Weights of a small GPT-style language model, trained from scratch on English Wikipedia: vocabulary 8192.
Each number is 50 + 15 x the weight over its row's rms, rounded and kept within 0 to 99. Layers, rows and columns count from 0. The size before them is the row's rms in percent of the matrix's.

# gate: layer 7 MLP gate, 2048x512, rms 0.123, rows 163-180, columns 384-511
# up: layer 7 MLP up, 2048x512, rms 0.13, rows 163-180, columns 384-511
# down: layer 7 MLP down (transposed), 2048x512, rms 0.063, rows 163-180, columns 384-511
gate163 105:52 39 59 52 53 75 58 30 59 44 69 41 45 74 45 39 23 48 51 46 38 54 43 67 53 29 53 73 55 26 36 66 61 75 49 62 54 77 68 56 43 54 74 54 54 43 37 53 54 54 29 70 41 37 54 15 56 58 70 53 56 36 37 48 30 30 56 50 56 30 64 15 64 32 34 57 60 62 69 69 70 37 43 49 47 54 83 90 21 50 73 42 60 60 53 56 49 55 58 31 68 54 42 34 70 59 54 56 53 36 68 50 58 42 46 36 10 44 55 80 63 31 69 69 36 11 44 18
up163 105:44 66 69 35 60 49 61 43 51 53 60 51 56 80 51 60 22 45 45 48 28 27 36 32 40 68 32 55 42 59 49 35 84 61 23 54 53 75 63 47 45 37 40 54 28 50 50 58 41 49 38 39 56 31 50 39 60 49 56 83 58 65 63 51 60 53 38 35 50 41 31 46 35 53 74 27 27 40 48 32 53 44 49 52 36 55 56 74 47 16 77 61 35 38 33 17 67 38 75 39 20 58 39 46 43 84 88 53 50 70 27 51 35 56 36 38 50 73 35 41 53 39 71 58 37 64 43 40
down163 104:45 36 64 64 40 37 51 35 33 56 68 46 44 59 24 38 22 36 64 31 66 41 35 73 58 69 43 38 53 51 46 39 65 55 28 38 50 54 26 15 73 44 35 25 43 61 58 54 15 62 58 45 49 46 30 61 23 84 57 70 49 54 65 64 54 40 86 35 53 52 67 26 54 59 61 71 34 51 36 27 65 53 64 49 55 43 58 45 74 20 51 34 59 72 47 54 67 57 47 32 62 48 83 49 54 77 45 70 45 69 14 42 55 92 46 59 52 44 84 59 47 45 36 78 40 75 66 28
gate164 086:55 58 53 62 67 52 48 41 60 82 59 28 59 29 38 47 50 64 58 63 60 30 61 27 42 39 52 39 60 52 52 23 73 52 43 12 65 30 56 56 57 40 58 35 46 66 44 42 33 62 62 39 56 74 41 49 31 17 26 73 63 33 57 17 33 46 74 56 64 52 32 53 63 41 60 41 46 63 76 45 69 22 28 81 58 55 47 47 49 99 44 22 55 20 61 43 40 60 36 63 57 60 19 61 60 15 69 36 56 50 51 59 68 54 29 60 50 41 53 57 63 45 43 70 35 82 63 49
up164 065:58 47 33 45 55 68 55 59 13 28 24 56 42 40 67 69 35 33 44 38 25 73 37 51 57 56 59 61 53 47 39 59 63 63 40 86 42 78 40 49 31 39 46 50 42 24 53 56 50 50 16 43 52 40 58 58 71 58 70 18 51 45 45 48 45 69 47 56 39 47 46 56 48 45 47 60 51 49 15 54 25 59 66 40 40 36 36 52 47 06 48 76 53 68 36 68 36 25 59 55 48 76 77 42 47 65 42 79 46 47 24 50 41 48 79 30 45 51 63 60 39 77 58 49 64 23 33 56
down164 092:73 61 55 65 58 66 56 82 35 54 73 50 67 50 43 35 58 54 35 57 24 65 44 31 63 59 26 64 58 37 68 32 32 48 35 35 49 44 42 81 45 57 60 61 47 59 57 59 25 52 15 47 47 38 55 48 79 35 41 37 98 47 34 44 50 36 50 46 70 60 52 09 56 59 46 37 35 44 49 50 62 41 36 52 31 61 38 54 43 44 50 52 53 35 62 54 20 32 60 62 47 56 71 33 55 72 71 48 51 62 54 64 36 70 43 47 37 42 53 55 51 40 57 34 50 35 73 70
gate165 106:78 47 36 60 57 33 58 35 31 75 60 22 55 65 44 47 67 30 40 84 41 59 45 60 58 65 45 68 54 41 57 14 37 52 30 56 36 31 51 12 46 55 46 49 52 40 61 67 69 71 56 83 28 64 81 49 48 70 42 52 48 34 27 56 42 65 43 65 43 53 65 46 69 36 52 47 69 65 55 32 46 52 29 37 39 24 78 70 66 68 49 67 33 55 54 70 56 45 33 30 70 54 53 63 52 65 65 53 34 12 38 41 50 53 42 46 57 82 60 56 20 56 40 66 56 56 43 60
up165 098:61 38 38 42 38 60 50 39 46 57 37 35 81 73 55 39 68 76 49 56 52 31 85 34 49 38 69 54 32 44 60 49 49 63 58 55 49 14 70 53 48 66 59 51 61 49 27 32 32 14 41 55 38 70 63 66 71 69 30 54 46 55 62 75 69 51 76 73 70 48 42 35 46 57 69 34 76 52 61 48 56 38 41 65 74 73 36 34 61 58 42 56 42 38 52 68 49 87 47 69 32 14 45 51 56 47 48 38 53 48 67 57 47 48 26 64 42 66 52 59 75 33 45 46 61 37 74 26
down165 109:32 14 36 49 51 56 58 55 74 40 39 50 63 52 49 44 47 57 49 43 34 37 64 60 54 17 51 59 56 41 20 46 18 50 68 52 48 76 48 69 71 44 55 50 48 57 57 50 65 63 55 47 47 57 42 77 52 49 51 17 37 62 36 46 50 36 68 51 63 59 59 48 68 55 67 61 42 39 97 41 41 42 46 50 39 75 49 68 43 56 44 46 50 53 34 46 35 40 75 62 38 63 53 56 74 29 53 34 43 34 57 53 38 34 64 53 62 60 56 41 53 37 46 19 52 48 67 12
gate166 111:39 64 44 68 31 43 27 48 46 44 48 46 45 69 39 37 23 46 61 30 39 55 47 65 54 06 31 61 42 55 52 40 48 34 69 40 60 31 62 65 45 67 40 41 48 43 59 48 44 51 44 59 74 12 74 59 61 50 53 53 62 54 37 59 38 86 49 45 51 36 59 61 43 59 79 62 25 48 68 46 68 30 60 59 56 42 66 83 89 37 63 53 47 45 49 35 26 47 31 44 34 65 45 43 19 35 19 44 48 49 52 38 72 57 52 14 68 66 39 38 57 65 42 30 48 56 31 35
up166 107:49 54 48 45 79 72 54 52 66 36 78 45 49 63 67 55 41 48 38 53 47 16 34 34 66 79 61 43 46 56 24 49 50 41 61 48 42 39 28 37 42 51 27 86 37 55 31 55 27 47 66 51 68 69 69 40 16 47 51 62 43 76 63 89 45 49 74 43 47 47 37 49 48 40 73 43 43 42 14 62 47 62 54 32 24 56 76 46 68 48 63 51 34 50 60 64 59 46 52 38 37 78 31 28 29 30 48 24 49 49 53 43 49 31 68 51 60 51 12 28 36 49 61 21 45 44 56 58
down166 099:63 32 66 53 52 47 76 99 48 42 78 47 57 59 55 52 50 43 48 29 38 58 88 39 74 32 51 50 58 44 31 50 48 73 44 81 58 33 39 59 49 47 40 63 42 42 47 68 23 16 50 40 72 80 62 23 50 42 49 59 36 34 47 58 27 14 60 28 54 78 50 50 24 57 56 20 64 35 44 62 77 28 39 38 51 59 45 51 53 44 58 60 71 36 51 70 46 70 60 66 58 51 31 53 50 48 60 41 51 50 43 40 47 89 91 54 32 69 38 52 32 40 32 53 42 26 63 70
gate167 105:51 42 67 43 44 50 76 52 53 47 55 56 38 66 63 58 52 35 40 56 36 63 40 50 85 45 64 43 79 50 24 64 57 68 57 57 62 49 50 47 58 31 15 46 34 69 51 76 23 55 62 87 53 86 54 28 62 35 39 60 33 75 44 59 80 39 55 45 63 74 55 43 49 34 52 63 50 65 51 99 55 58 59 48 34 49 46 66 23 51 79 72 71 55 58 45 21 33 67 50 26 36 43 35 60 41 40 53 45 55 61 71 64 35 53 29 51 54 55 37 56 31 38 37 70 55 36 27
up167 102:44 49 60 62 45 30 53 45 53 40 65 81 44 56 55 58 25 85 43 63 52 48 53 51 66 42 49 10 64 41 44 65 49 53 42 47 69 00 44 33 44 49 54 80 80 40 63 45 66 52 54 67 75 52 40 69 21 37 55 38 42 63 31 59 63 61 51 52 37 50 22 42 54 77 37 61 31 79 27 53 77 34 56 37 46 39 46 42 24 30 33 46 39 37 67 49 65 41 39 75 99 63 16 38 28 50 48 60 51 38 44 47 58 43 50 81 51 34 78 27 48 25 75 54 30 45 49 43
down167 110:48 51 54 58 61 78 70 41 65 42 54 74 46 35 38 74 42 60 35 56 42 75 71 46 47 59 61 47 67 49 39 76 43 79 46 53 55 38 46 34 18 63 67 52 57 36 40 29 48 52 48 39 64 52 64 53 53 39 44 73 47 67 17 32 57 35 64 52 37 58 57 55 65 81 58 42 39 44 46 34 50 61 60 45 31 29 38 71 30 52 58 24 40 50 62 19 27 34 68 56 37 52 31 36 45 31 53 52 27 70 45 62 56 28 35 52 13 35 67 28 38 46 45 40 33 60 38 31
gate168 080:44 54 50 71 79 30 22 73 68 55 59 61 34 33 74 76 54 61 56 54 34 33 33 68 62 50 52 60 55 48 30 38 76 33 56 50 82 43 44 54 56 67 61 52 19 32 55 43 49 31 38 55 79 58 69 34 39 59 42 27 43 68 51 54 32 31 64 57 32 67 60 55 50 54 44 66 36 72 58 41 30 60 77 54 31 42 55 53 43 56 10 28 80 13 29 59 38 37 20 69 35 59 98 37 53 38 32 60 71 38 41 43 48 50 30 55 49 32 43 44 73 46 61 34 26 36 41 45
up168 083:57 30 74 47 33 39 35 34 57 59 66 55 60 49 53 29 50 49 63 22 76 46 63 42 50 61 51 56 48 45 49 37 31 70 08 53 43 41 73 51 52 71 30 20 42 78 47 44 41 72 59 46 52 66 30 83 27 30 61 65 36 44 57 75 72 64 47 33 59 30 51 41 51 73 27 27 41 61 40 75 52 46 30 25 47 32 76 39 64 44 57 66 41 48 67 52 35 28 54 53 64 39 32 56 39 51 46 40 21 44 64 43 59 44 61 41 62 59 84 51 63 46 55 55 37 42 71 37
down168 085:61 44 40 84 31 18 35 34 29 40 43 76 40 36 68 50 47 65 72 34 39 42 79 70 65 45 45 58 51 59 57 33 63 56 63 44 34 42 48 47 27 63 58 47 68 33 45 44 50 43 53 66 60 42 51 41 58 40 39 38 67 54 60 50 59 39 30 24 64 33 23 29 30 48 52 52 45 74 46 48 65 42 40 50 12 47 45 40 29 35 52 54 47 22 66 41 22 68 56 29 50 58 32 49 59 58 27 61 34 44 66 37 51 65 57 36 60 32 39 51 67 69 18 63 43 63 55 39
gate169 105:41 34 61 58 46 31 36 62 37 60 59 41 44 78 38 67 61 83 46 43 31 49 40 83 52 54 45 64 42 64 36 35 33 57 48 20 16 52 53 40 60 52 38 46 34 55 50 19 48 68 12 52 68 61 41 41 70 55 61 49 24 23 46 32 59 51 45 70 29 57 45 39 31 37 72 52 42 66 53 37 77 61 46 38 52 48 37 22 42 43 47 41 36 37 40 21 24 49 24 51 60 58 59 52 31 45 63 48 49 65 68 38 42 46 26 53 51 66 33 42 54 55 22 72 53 46 63 73
up169 103:08 71 60 39 46 46 52 49 85 63 50 65 57 69 45 37 46 39 78 49 36 52 51 44 19 46 48 89 32 24 57 58 43 40 56 88 42 61 54 50 73 63 39 66 25 47 47 46 41 00 52 43 59 66 71 53 61 69 52 53 36 54 16 59 40 41 40 35 55 50 50 44 78 44 49 52 40 47 64 50 33 49 49 46 81 47 69 47 57 60 51 60 31 50 66 60 56 29 55 35 56 39 73 50 58 59 72 58 60 64 25 46 34 50 54 64 30 80 58 45 34 65 29 65 71 57 64 43
down169 104:76 37 51 59 68 39 40 34 49 39 56 53 29 45 36 37 60 50 63 51 68 49 49 35 39 61 41 60 48 65 60 41 39 48 60 52 38 58 49 38 56 28 32 45 51 59 37 38 44 52 69 33 72 59 62 27 83 53 16 42 25 62 26 55 50 76 59 58 47 55 26 42 48 31 60 55 75 51 40 47 62 47 38 48 34 43 57 28 54 46 59 42 59 68 54 61 71 36 32 24 23 64 32 71 52 46 38 46 46 45 42 37 33 88 55 68 60 55 37 57 72 40 85 27 62 46 75 55
gate170 096:41 63 41 33 51 55 37 73 72 61 56 65 36 42 65 49 42 38 57 55 11 22 56 42 51 60 51 50 65 60 51 53 46 47 74 66 64 54 24 71 22 55 43 59 56 50 41 55 21 85 37 81 76 47 48 60 50 32 34 45 37 45 52 63 79 55 39 27 63 32 66 36 51 43 53 43 17 48 68 37 68 52 48 37 57 59 32 55 61 63 60 61 42 51 61 46 60 07 57 48 46 21 26 45 34 77 61 49 60 66 63 60 66 42 53 49 59 58 26 55 57 30 66 23 21 58 63 33
up170 103:33 31 60 63 41 57 47 46 38 51 75 41 30 35 52 42 11 35 55 38 73 58 59 20 20 48 59 65 48 58 60 36 55 30 46 28 29 58 39 39 23 24 81 65 60 61 35 57 46 45 24 60 33 37 49 72 54 33 23 50 54 34 43 48 35 80 40 53 59 66 18 84 52 49 33 31 85 63 51 48 71 45 40 39 39 59 62 50 47 68 43 59 48 46 57 38 48 71 64 54 47 59 35 62 62 13 50 65 72 55 57 32 08 75 46 36 33 34 62 51 42 61 38 19 51 81 58 76
down170 096:40 70 37 39 51 66 32 60 68 52 49 87 20 49 42 79 65 40 46 55 43 48 29 31 42 49 75 37 64 40 82 61 53 58 34 82 56 59 52 46 69 55 48 71 46 67 53 39 33 39 40 48 47 42 44 66 45 58 55 59 36 53 71 74 55 68 70 54 46 40 34 80 61 50 41 43 73 73 53 44 51 80 42 52 32 51 48 50 85 67 61 35 57 11 69 44 75 36 60 54 18 17 05 60 65 63 51 56 58 43 64 38 36 42 59 21 65 48 43 49 41 30 40 58 58 37 36 72
gate171 098:52 61 41 59 55 62 72 28 46 39 76 35 49 44 52 57 33 45 44 63 51 30 23 79 74 56 49 18 38 51 66 52 56 53 54 53 55 87 74 60 47 33 65 48 49 31 38 56 71 64 65 28 41 41 53 27 66 79 56 71 38 61 39 66 35 63 51 33 49 43 41 74 30 62 38 81 49 11 74 49 56 38 52 71 50 44 47 45 28 34 31 65 42 67 41 57 31 66 57 49 60 78 65 83 56 67 48 60 47 60 64 29 45 30 46 59 51 50 48 70 35 60 44 45 32 44 45 69
up171 104:52 53 41 74 57 59 34 48 88 58 41 37 67 76 57 32 42 42 36 66 58 61 70 52 41 30 74 62 59 61 53 63 74 52 68 28 55 54 53 36 78 51 48 47 35 45 43 59 67 44 59 41 59 33 37 86 56 33 29 67 51 06 57 78 30 49 58 71 60 86 37 33 58 56 37 59 27 58 62 66 30 48 15 56 38 52 52 34 41 65 49 37 69 48 51 58 49 50 49 48 31 53 59 71 48 52 28 27 38 51 86 40 29 76 53 71 41 46 22 59 64 64 57 62 36 26 47 48
down171 096:26 59 31 78 55 61 65 37 35 72 44 72 36 70 45 56 52 63 48 78 60 61 29 50 64 26 64 27 51 47 61 45 44 67 42 49 64 64 52 38 37 56 37 64 62 59 80 40 48 40 26 44 46 54 38 47 52 32 47 78 59 61 56 66 63 58 62 31 35 57 33 36 47 75 32 51 82 61 56 34 44 47 79 37 51 07 76 50 49 45 39 46 44 59 56 53 13 49 67 41 75 53 42 54 64 29 71 64 39 36 67 44 71 31 60 28 58 60 74 71 27 72 36 74 33 60 36 83
gate172 104:53 83 61 58 50 42 53 73 29 24 35 65 47 53 41 52 39 29 33 67 57 21 54 45 35 40 54 45 53 65 34 68 57 61 51 35 51 37 49 83 34 54 44 57 37 42 64 51 55 55 43 21 67 45 34 58 62 16 63 52 23 76 57 33 20 52 48 63 50 55 46 56 47 67 71 70 53 21 21 50 74 33 38 65 63 54 63 56 52 71 63 68 61 82 49 42 45 67 29 54 45 44 45 36 52 46 22 25 51 43 58 23 56 51 59 45 61 44 37 39 73 86 50 27 54 50 36 31
up172 105:46 59 55 21 53 44 51 72 35 25 41 70 36 59 51 31 53 54 19 37 48 71 39 25 60 60 67 68 31 73 69 36 42 49 38 39 45 26 51 68 43 47 22 44 71 19 77 54 30 63 59 35 46 53 65 57 24 35 47 69 44 55 49 25 54 56 46 37 37 29 32 39 67 48 65 71 39 46 70 39 35 32 34 44 72 47 39 87 48 44 49 44 48 68 59 30 33 42 36 75 63 40 67 56 42 50 58 65 43 91 61 35 78 42 37 28 34 25 44 61 53 65 53 55 59 51 35 48
down172 103:20 22 64 10 65 58 38 35 71 49 38 34 43 25 43 62 50 48 59 76 54 18 36 30 49 70 46 31 51 42 10 40 50 48 59 73 44 32 40 53 72 26 54 55 50 67 46 36 35 64 49 42 30 66 90 55 40 54 60 37 30 37 50 47 48 51 33 56 79 71 16 42 56 62 50 58 40 50 31 45 82 65 34 41 50 52 47 34 71 44 56 48 66 65 25 40 24 12 67 44 41 50 31 58 34 47 48 48 32 56 53 37 64 59 52 99 35 97 36 63 64 31 47 41 61 40 57 26
gate173 098:26 75 53 59 41 62 46 60 32 40 65 50 50 50 49 52 43 09 67 56 23 52 58 39 55 52 41 56 47 39 78 79 35 45 79 48 36 38 64 40 53 23 32 63 55 56 64 49 48 38 43 60 59 49 58 60 42 62 56 59 46 58 39 43 83 44 13 30 37 48 83 38 58 53 60 52 55 43 77 56 53 34 46 76 66 59 44 21 40 52 28 54 48 34 44 71 37 33 52 51 47 26 51 22 44 50 61 72 27 49 27 84 30 54 42 52 66 57 42 32 44 41 56 42 47 28 55 52
up173 101:65 57 67 26 35 53 46 66 40 64 57 55 56 41 54 17 59 62 48 53 42 49 56 35 43 52 58 49 70 49 49 79 45 26 53 32 47 42 37 28 39 58 62 60 43 71 60 70 47 57 59 42 68 48 23 32 48 49 56 62 53 47 66 63 42 47 36 60 63 52 86 38 60 40 63 38 26 54 36 31 67 54 44 43 51 13 64 39 48 42 68 81 61 33 54 30 28 42 59 56 71 43 34 60 57 67 35 61 33 46 29 25 38 37 31 64 49 55 60 48 58 45 37 61 62 80 55 77
down173 096:51 58 80 32 38 29 39 66 55 51 58 42 69 66 50 48 49 65 54 52 29 62 42 67 42 70 25 59 70 45 41 51 51 31 37 26 30 29 26 52 56 74 58 73 55 67 53 47 31 28 59 62 35 54 35 39 32 36 49 64 54 53 72 65 64 41 43 36 57 49 63 59 64 37 49 41 45 57 61 46 70 46 67 44 58 31 41 65 55 83 54 72 52 40 53 63 55 27 71 49 60 44 65 20 45 50 71 45 61 65 37 66 68 48 36 44 59 51 42 60 75 29 52 68 44 35 57 71
gate174 102:57 73 29 40 62 48 84 46 75 35 46 42 61 31 41 38 36 55 58 69 25 49 43 44 47 54 69 10 61 49 74 32 49 53 82 74 72 51 32 32 59 24 43 30 40 71 42 66 47 53 52 20 48 38 54 70 59 15 54 39 33 37 52 71 25 72 51 58 40 38 38 67 19 40 63 47 53 59 64 58 71 51 73 39 68 49 42 48 56 53 40 36 68 50 43 56 64 39 30 29 44 51 34 35 47 25 70 50 51 70 48 30 53 43 55 35 34 34 15 58 39 13 28 38 48 72 77 76
up174 103:40 56 60 45 57 69 36 40 47 45 35 27 57 50 57 53 27 51 69 34 29 53 27 39 49 38 47 40 59 63 60 55 51 68 44 74 56 52 50 45 63 61 86 51 34 72 28 45 51 62 61 49 46 52 39 73 28 58 38 40 36 52 58 38 56 42 43 49 46 46 31 62 68 43 44 64 64 52 50 24 20 47 74 86 35 58 45 63 74 65 14 50 69 60 61 56 78 73 45 65 27 25 58 25 67 41 62 29 84 43 70 47 39 62 62 41 66 27 38 54 54 50 59 43 58 65 39 56
down174 102:36 72 53 26 43 26 74 53 39 37 58 43 71 58 54 54 90 34 73 39 93 30 51 53 53 54 13 46 68 44 42 35 66 61 24 50 41 62 64 23 23 34 56 80 50 40 55 69 19 52 48 42 41 41 80 52 40 38 43 38 53 40 48 43 22 57 40 57 73 55 79 56 60 31 52 61 57 37 62 51 53 52 44 76 45 79 41 60 64 45 37 49 36 31 84 76 84 26 31 71 74 73 64 30 65 72 76 27 34 48 66 28 53 43 81 50 46 52 47 64 75 40 49 41 51 49 33 66
gate175 102:44 59 38 48 40 38 62 61 49 66 51 43 38 52 58 50 89 46 64 42 49 21 54 46 54 61 61 37 54 48 65 64 75 47 68 38 53 60 63 68 47 43 50 50 32 73 33 60 43 39 33 04 74 66 49 37 61 25 45 52 49 57 60 58 51 48 61 49 52 68 68 56 62 60 76 31 52 31 33 57 54 74 71 54 57 61 40 40 55 33 38 59 73 53 53 68 65 35 37 59 66 76 43 67 56 47 41 59 71 30 27 76 61 55 60 41 60 65 41 67 54 40 63 48 47 47 69 30
up175 102:35 40 64 58 39 52 45 55 65 55 69 61 74 58 42 47 69 51 35 76 69 52 72 35 84 33 62 48 39 50 69 39 48 49 68 65 38 59 60 79 41 56 32 46 42 68 65 50 37 58 64 39 58 43 60 40 41 78 31 30 62 65 54 86 67 52 45 43 51 50 79 57 48 49 73 50 55 50 31 82 72 48 55 65 37 52 45 70 45 36 21 43 28 52 44 44 63 63 63 26 60 30 82 54 61 23 38 56 33 57 51 55 45 45 52 56 44 41 24 34 50 42 38 58 70 47 19 87
down175 107:43 53 48 30 58 42 60 41 75 70 97 74 43 52 61 65 59 43 52 40 42 64 36 30 38 59 48 57 50 62 52 42 67 57 42 58 66 40 60 60 62 23 37 36 71 84 50 17 45 44 71 45 52 52 41 25 50 66 61 22 54 80 42 43 51 74 38 24 45 63 49 46 46 36 45 23 31 56 49 83 50 42 49 56 52 73 57 25 34 40 22 73 42 77 36 44 32 64 28 51 83 54 63 51 55 58 46 44 79 51 74 64 56 57 51 54 59 68 53 72 86 52 53 60 74 49 37 80
gate176 108:50 32 59 26 42 36 64 63 40 34 51 37 41 55 47 92 51 34 33 52 77 49 39 66 57 60 44 68 64 31 54 55 66 55 71 35 89 68 77 53 47 46 51 51 44 55 31 52 66 70 24 63 58 46 26 65 77 54 59 45 40 63 36 64 59 46 65 50 40 46 35 61 00 17 40 52 40 47 34 53 31 43 37 76 42 35 56 31 49 59 65 30 28 79 35 49 33 59 66 61 46 67 68 33 19 54 39 31 59 53 53 21 52 34 46 52 31 54 47 32 47 17 45 55 52 41 81 46
up176 109:58 78 53 59 48 77 58 57 08 74 40 72 43 50 65 81 39 39 61 37 38 38 36 72 53 69 41 58 41 55 49 50 33 55 51 66 53 85 37 48 71 38 75 66 54 54 33 50 39 26 25 34 40 59 36 30 46 35 58 73 61 37 63 53 80 30 60 57 42 38 83 58 54 31 71 28 61 40 63 74 69 34 44 41 58 42 56 42 64 32 40 63 35 55 63 33 71 81 59 51 62 45 54 68 16 70 50 52 36 68 53 47 53 20 57 37 41 20 62 46 30 70 29 58 30 40 58 55
down176 113:24 78 62 68 40 45 52 41 91 51 45 48 44 37 55 52 42 56 41 61 73 42 51 46 55 66 66 65 73 20 39 65 49 29 57 34 61 48 54 43 67 05 75 57 39 28 35 56 45 50 42 70 80 69 41 84 55 22 42 47 30 57 55 58 16 65 40 34 31 60 71 39 58 50 67 36 61 41 43 74 44 40 74 45 40 50 50 63 54 83 57 48 28 50 23 53 26 47 73 60 45 61 53 77 55 42 89 52 68 62 41 46 49 45 57 62 36 48 36 61 54 82 65 50 54 52 53 38
gate177 048:52 67 66 54 39 46 38 43 45 33 34 47 42 31 62 71 56 24 53 52 55 29 52 68 68 45 38 59 77 76 49 41 62 55 43 29 64 59 58 79 59 36 36 51 62 60 56 23 52 31 61 50 53 67 59 61 33 58 42 27 33 79 50 45 40 47 66 53 48 26 55 50 37 43 47 40 31 69 79 44 45 55 61 40 43 52 39 58 70 34 52 38 88 18 70 39 52 56 60 49 63 34 37 40 55 46 48 58 53 55 50 47 64 41 64 83 53 46 54 53 66 69 44 39 36 42 28 88
up177 053:41 81 56 50 41 42 27 76 55 60 52 62 39 47 59 83 73 35 64 63 72 30 54 60 57 59 64 44 46 55 24 58 45 42 70 42 67 62 45 55 49 65 30 65 33 60 47 40 66 34 46 55 41 60 76 39 23 57 25 30 42 53 49 45 42 70 53 43 36 52 36 66 58 59 31 49 30 72 72 44 57 27 56 63 36 31 67 70 65 29 55 54 74 45 72 28 55 52 28 60 64 37 44 43 36 57 39 58 66 77 47 64 96 53 81 50 16 46 48 32 82 53 32 70 40 96 64 51
down177 055:56 29 50 49 52 69 85 36 32 44 51 58 42 34 33 59 44 64 44 37 41 39 65 69 55 61 36 51 29 60 80 38 41 52 35 58 47 62 45 60 56 49 61 64 85 83 44 22 80 56 69 72 65 43 73 55 81 59 51 34 37 31 47 59 81 42 54 58 18 55 52 34 31 39 40 48 51 41 55 46 52 52 62 21 35 57 37 45 52 10 60 69 26 81 59 47 47 37 41 44 51 30 66 50 57 47 64 39 47 32 56 48 08 29 40 74 74 29 57 60 38 52 25 33 59 62 46 45
gate178 106:39 52 52 29 47 47 62 52 23 65 38 33 62 59 55 62 69 68 45 19 46 71 79 74 58 44 44 43 62 54 27 53 68 45 27 59 86 56 63 49 40 66 42 58 64 52 37 63 42 69 38 26 43 45 48 46 48 64 37 45 33 45 53 56 33 45 51 60 67 61 78 26 91 34 39 24 53 64 49 58 83 53 65 63 50 72 48 34 37 45 42 62 47 51 33 53 41 49 48 54 49 34 47 57 10 55 32 35 44 52 51 45 64 37 37 60 39 43 59 37 40 30 44 58 43 44 64 69
up178 103:67 37 51 61 49 28 60 69 65 26 47 51 24 49 40 72 36 44 59 67 52 19 31 65 42 48 49 84 31 36 67 36 40 53 45 21 52 51 49 43 66 31 67 45 40 55 51 58 67 04 50 34 75 53 35 48 51 41 61 56 48 44 63 67 73 72 55 41 47 27 49 57 23 50 62 62 28 44 56 46 53 57 32 81 61 45 50 58 69 59 53 52 79 28 30 56 48 48 70 57 27 48 79 51 51 44 54 48 64 36 74 61 74 69 40 34 67 60 43 33 39 60 63 69 39 42 71 58
down178 097:57 62 61 55 42 02 58 30 60 55 52 43 34 65 68 46 44 36 63 45 44 59 35 49 42 59 71 56 69 53 37 44 45 57 40 60 74 25 61 53 57 54 60 22 29 33 59 71 50 40 41 58 49 21 49 57 49 67 48 56 36 37 62 48 39 37 75 35 64 53 32 66 13 59 17 37 43 14 47 39 44 47 64 52 47 31 16 34 17 43 53 72 30 50 60 46 36 50 63 30 43 57 69 43 70 47 44 70 18 46 56 67 59 62 30 38 55 64 24 55 44 64 77 80 55 48 46 55
gate179 106:66 49 62 55 62 40 38 62 58 52 60 55 43 41 44 72 33 76 54 75 22 06 52 44 53 46 26 80 84 36 46 81 52 40 16 49 81 58 43 57 59 56 46 36 54 38 50 73 62 39 92 47 43 49 49 64 55 48 61 28 50 72 42 65 46 53 57 42 62 75 31 49 60 59 70 54 46 35 44 61 40 42 55 45 49 55 55 58 64 70 69 55 70 60 50 83 64 48 44 39 30 57 44 50 52 38 57 32 56 34 60 76 39 38 55 69 56 56 51 51 35 45 53 38 54 41 57 23
up179 116:48 43 61 55 78 53 67 45 56 37 27 34 39 75 50 52 50 61 66 67 39 61 07 68 27 19 48 66 42 29 26 55 34 54 34 43 46 46 37 58 52 42 84 55 48 76 38 56 54 64 63 44 51 63 43 52 62 69 72 58 62 38 53 39 41 57 47 39 62 58 56 55 73 59 47 12 63 61 38 63 62 48 44 51 45 74 43 53 68 42 70 19 44 52 85 30 44 62 80 22 47 60 49 43 54 49 51 36 81 62 44 82 42 37 58 82 46 30 63 50 45 41 33 32 66 79 61 53
down179 101:77 50 39 57 59 52 37 58 64 53 56 22 28 44 58 54 46 73 73 45 61 58 61 55 57 29 38 56 34 52 63 62 67 23 52 41 40 38 34 72 53 55 51 51 73 76 32 43 55 26 60 31 76 44 45 73 41 74 47 49 66 73 55 60 57 33 68 49 33 70 38 61 36 73 46 39 41 51 64 52 40 65 39 21 69 92 38 53 39 47 36 10 83 39 53 48 53 47 64 66 44 47 51 68 44 49 80 21 38 62 32 80 40 77 47 42 40 53 31 24 59 62 79 32 60 21 43 55
gate180 103:05 46 60 53 43 40 42 45 61 56 50 33 64 82 53 35 52 33 58 39 58 23 45 83 73 48 40 64 19 47 71 54 44 61 61 23 51 34 42 71 70 37 47 47 59 75 52 63 33 58 54 60 57 50 89 38 63 42 38 22 52 36 23 39 23 38 41 50 59 18 54 58 39 35 62 52 53 69 33 02 61 84 60 63 45 40 53 37 36 32 37 53 35 59 56 40 45 53 31 71 48 60 24 73 24 74 46 48 46 29 44 41 51 29 64 38 62 57 45 84 51 41 75 38 48 23 43 35
up180 101:40 60 50 40 60 25 69 32 45 55 61 52 56 52 39 65 53 35 24 18 24 81 63 52 38 67 41 35 18 41 48 68 28 85 63 35 50 44 42 32 37 28 41 54 33 28 40 35 48 50 28 44 39 28 43 41 54 45 52 60 61 58 26 43 54 50 54 53 50 46 51 40 73 37 54 69 36 34 52 49 37 38 44 43 41 32 68 59 43 49 20 26 51 60 35 50 63 53 23 65 42 54 72 22 30 32 46 34 50 39 51 52 27 49 72 46 37 46 58 55 64 54 62 77 61 44 37 49
down180 103:22 55 39 44 58 58 37 33 42 28 45 36 46 56 45 50 49 59 58 45 44 29 71 44 46 78 79 59 78 39 18 58 47 67 55 74 44 40 40 54 40 58 44 59 80 49 44 53 56 54 24 16 36 55 79 58 44 29 37 48 62 68 42 21 47 43 28 60 40 56 22 20 48 70 46 62 41 44 39 50 63 64 59 60 47 55 41 43 44 69 32 47 19 38 78 44 63 52 48 68 63 92 75 77 20 34 32 64 41 42 30 46 41 55 47 45 45 50 39 66 44 41 38 60 57 60 60 46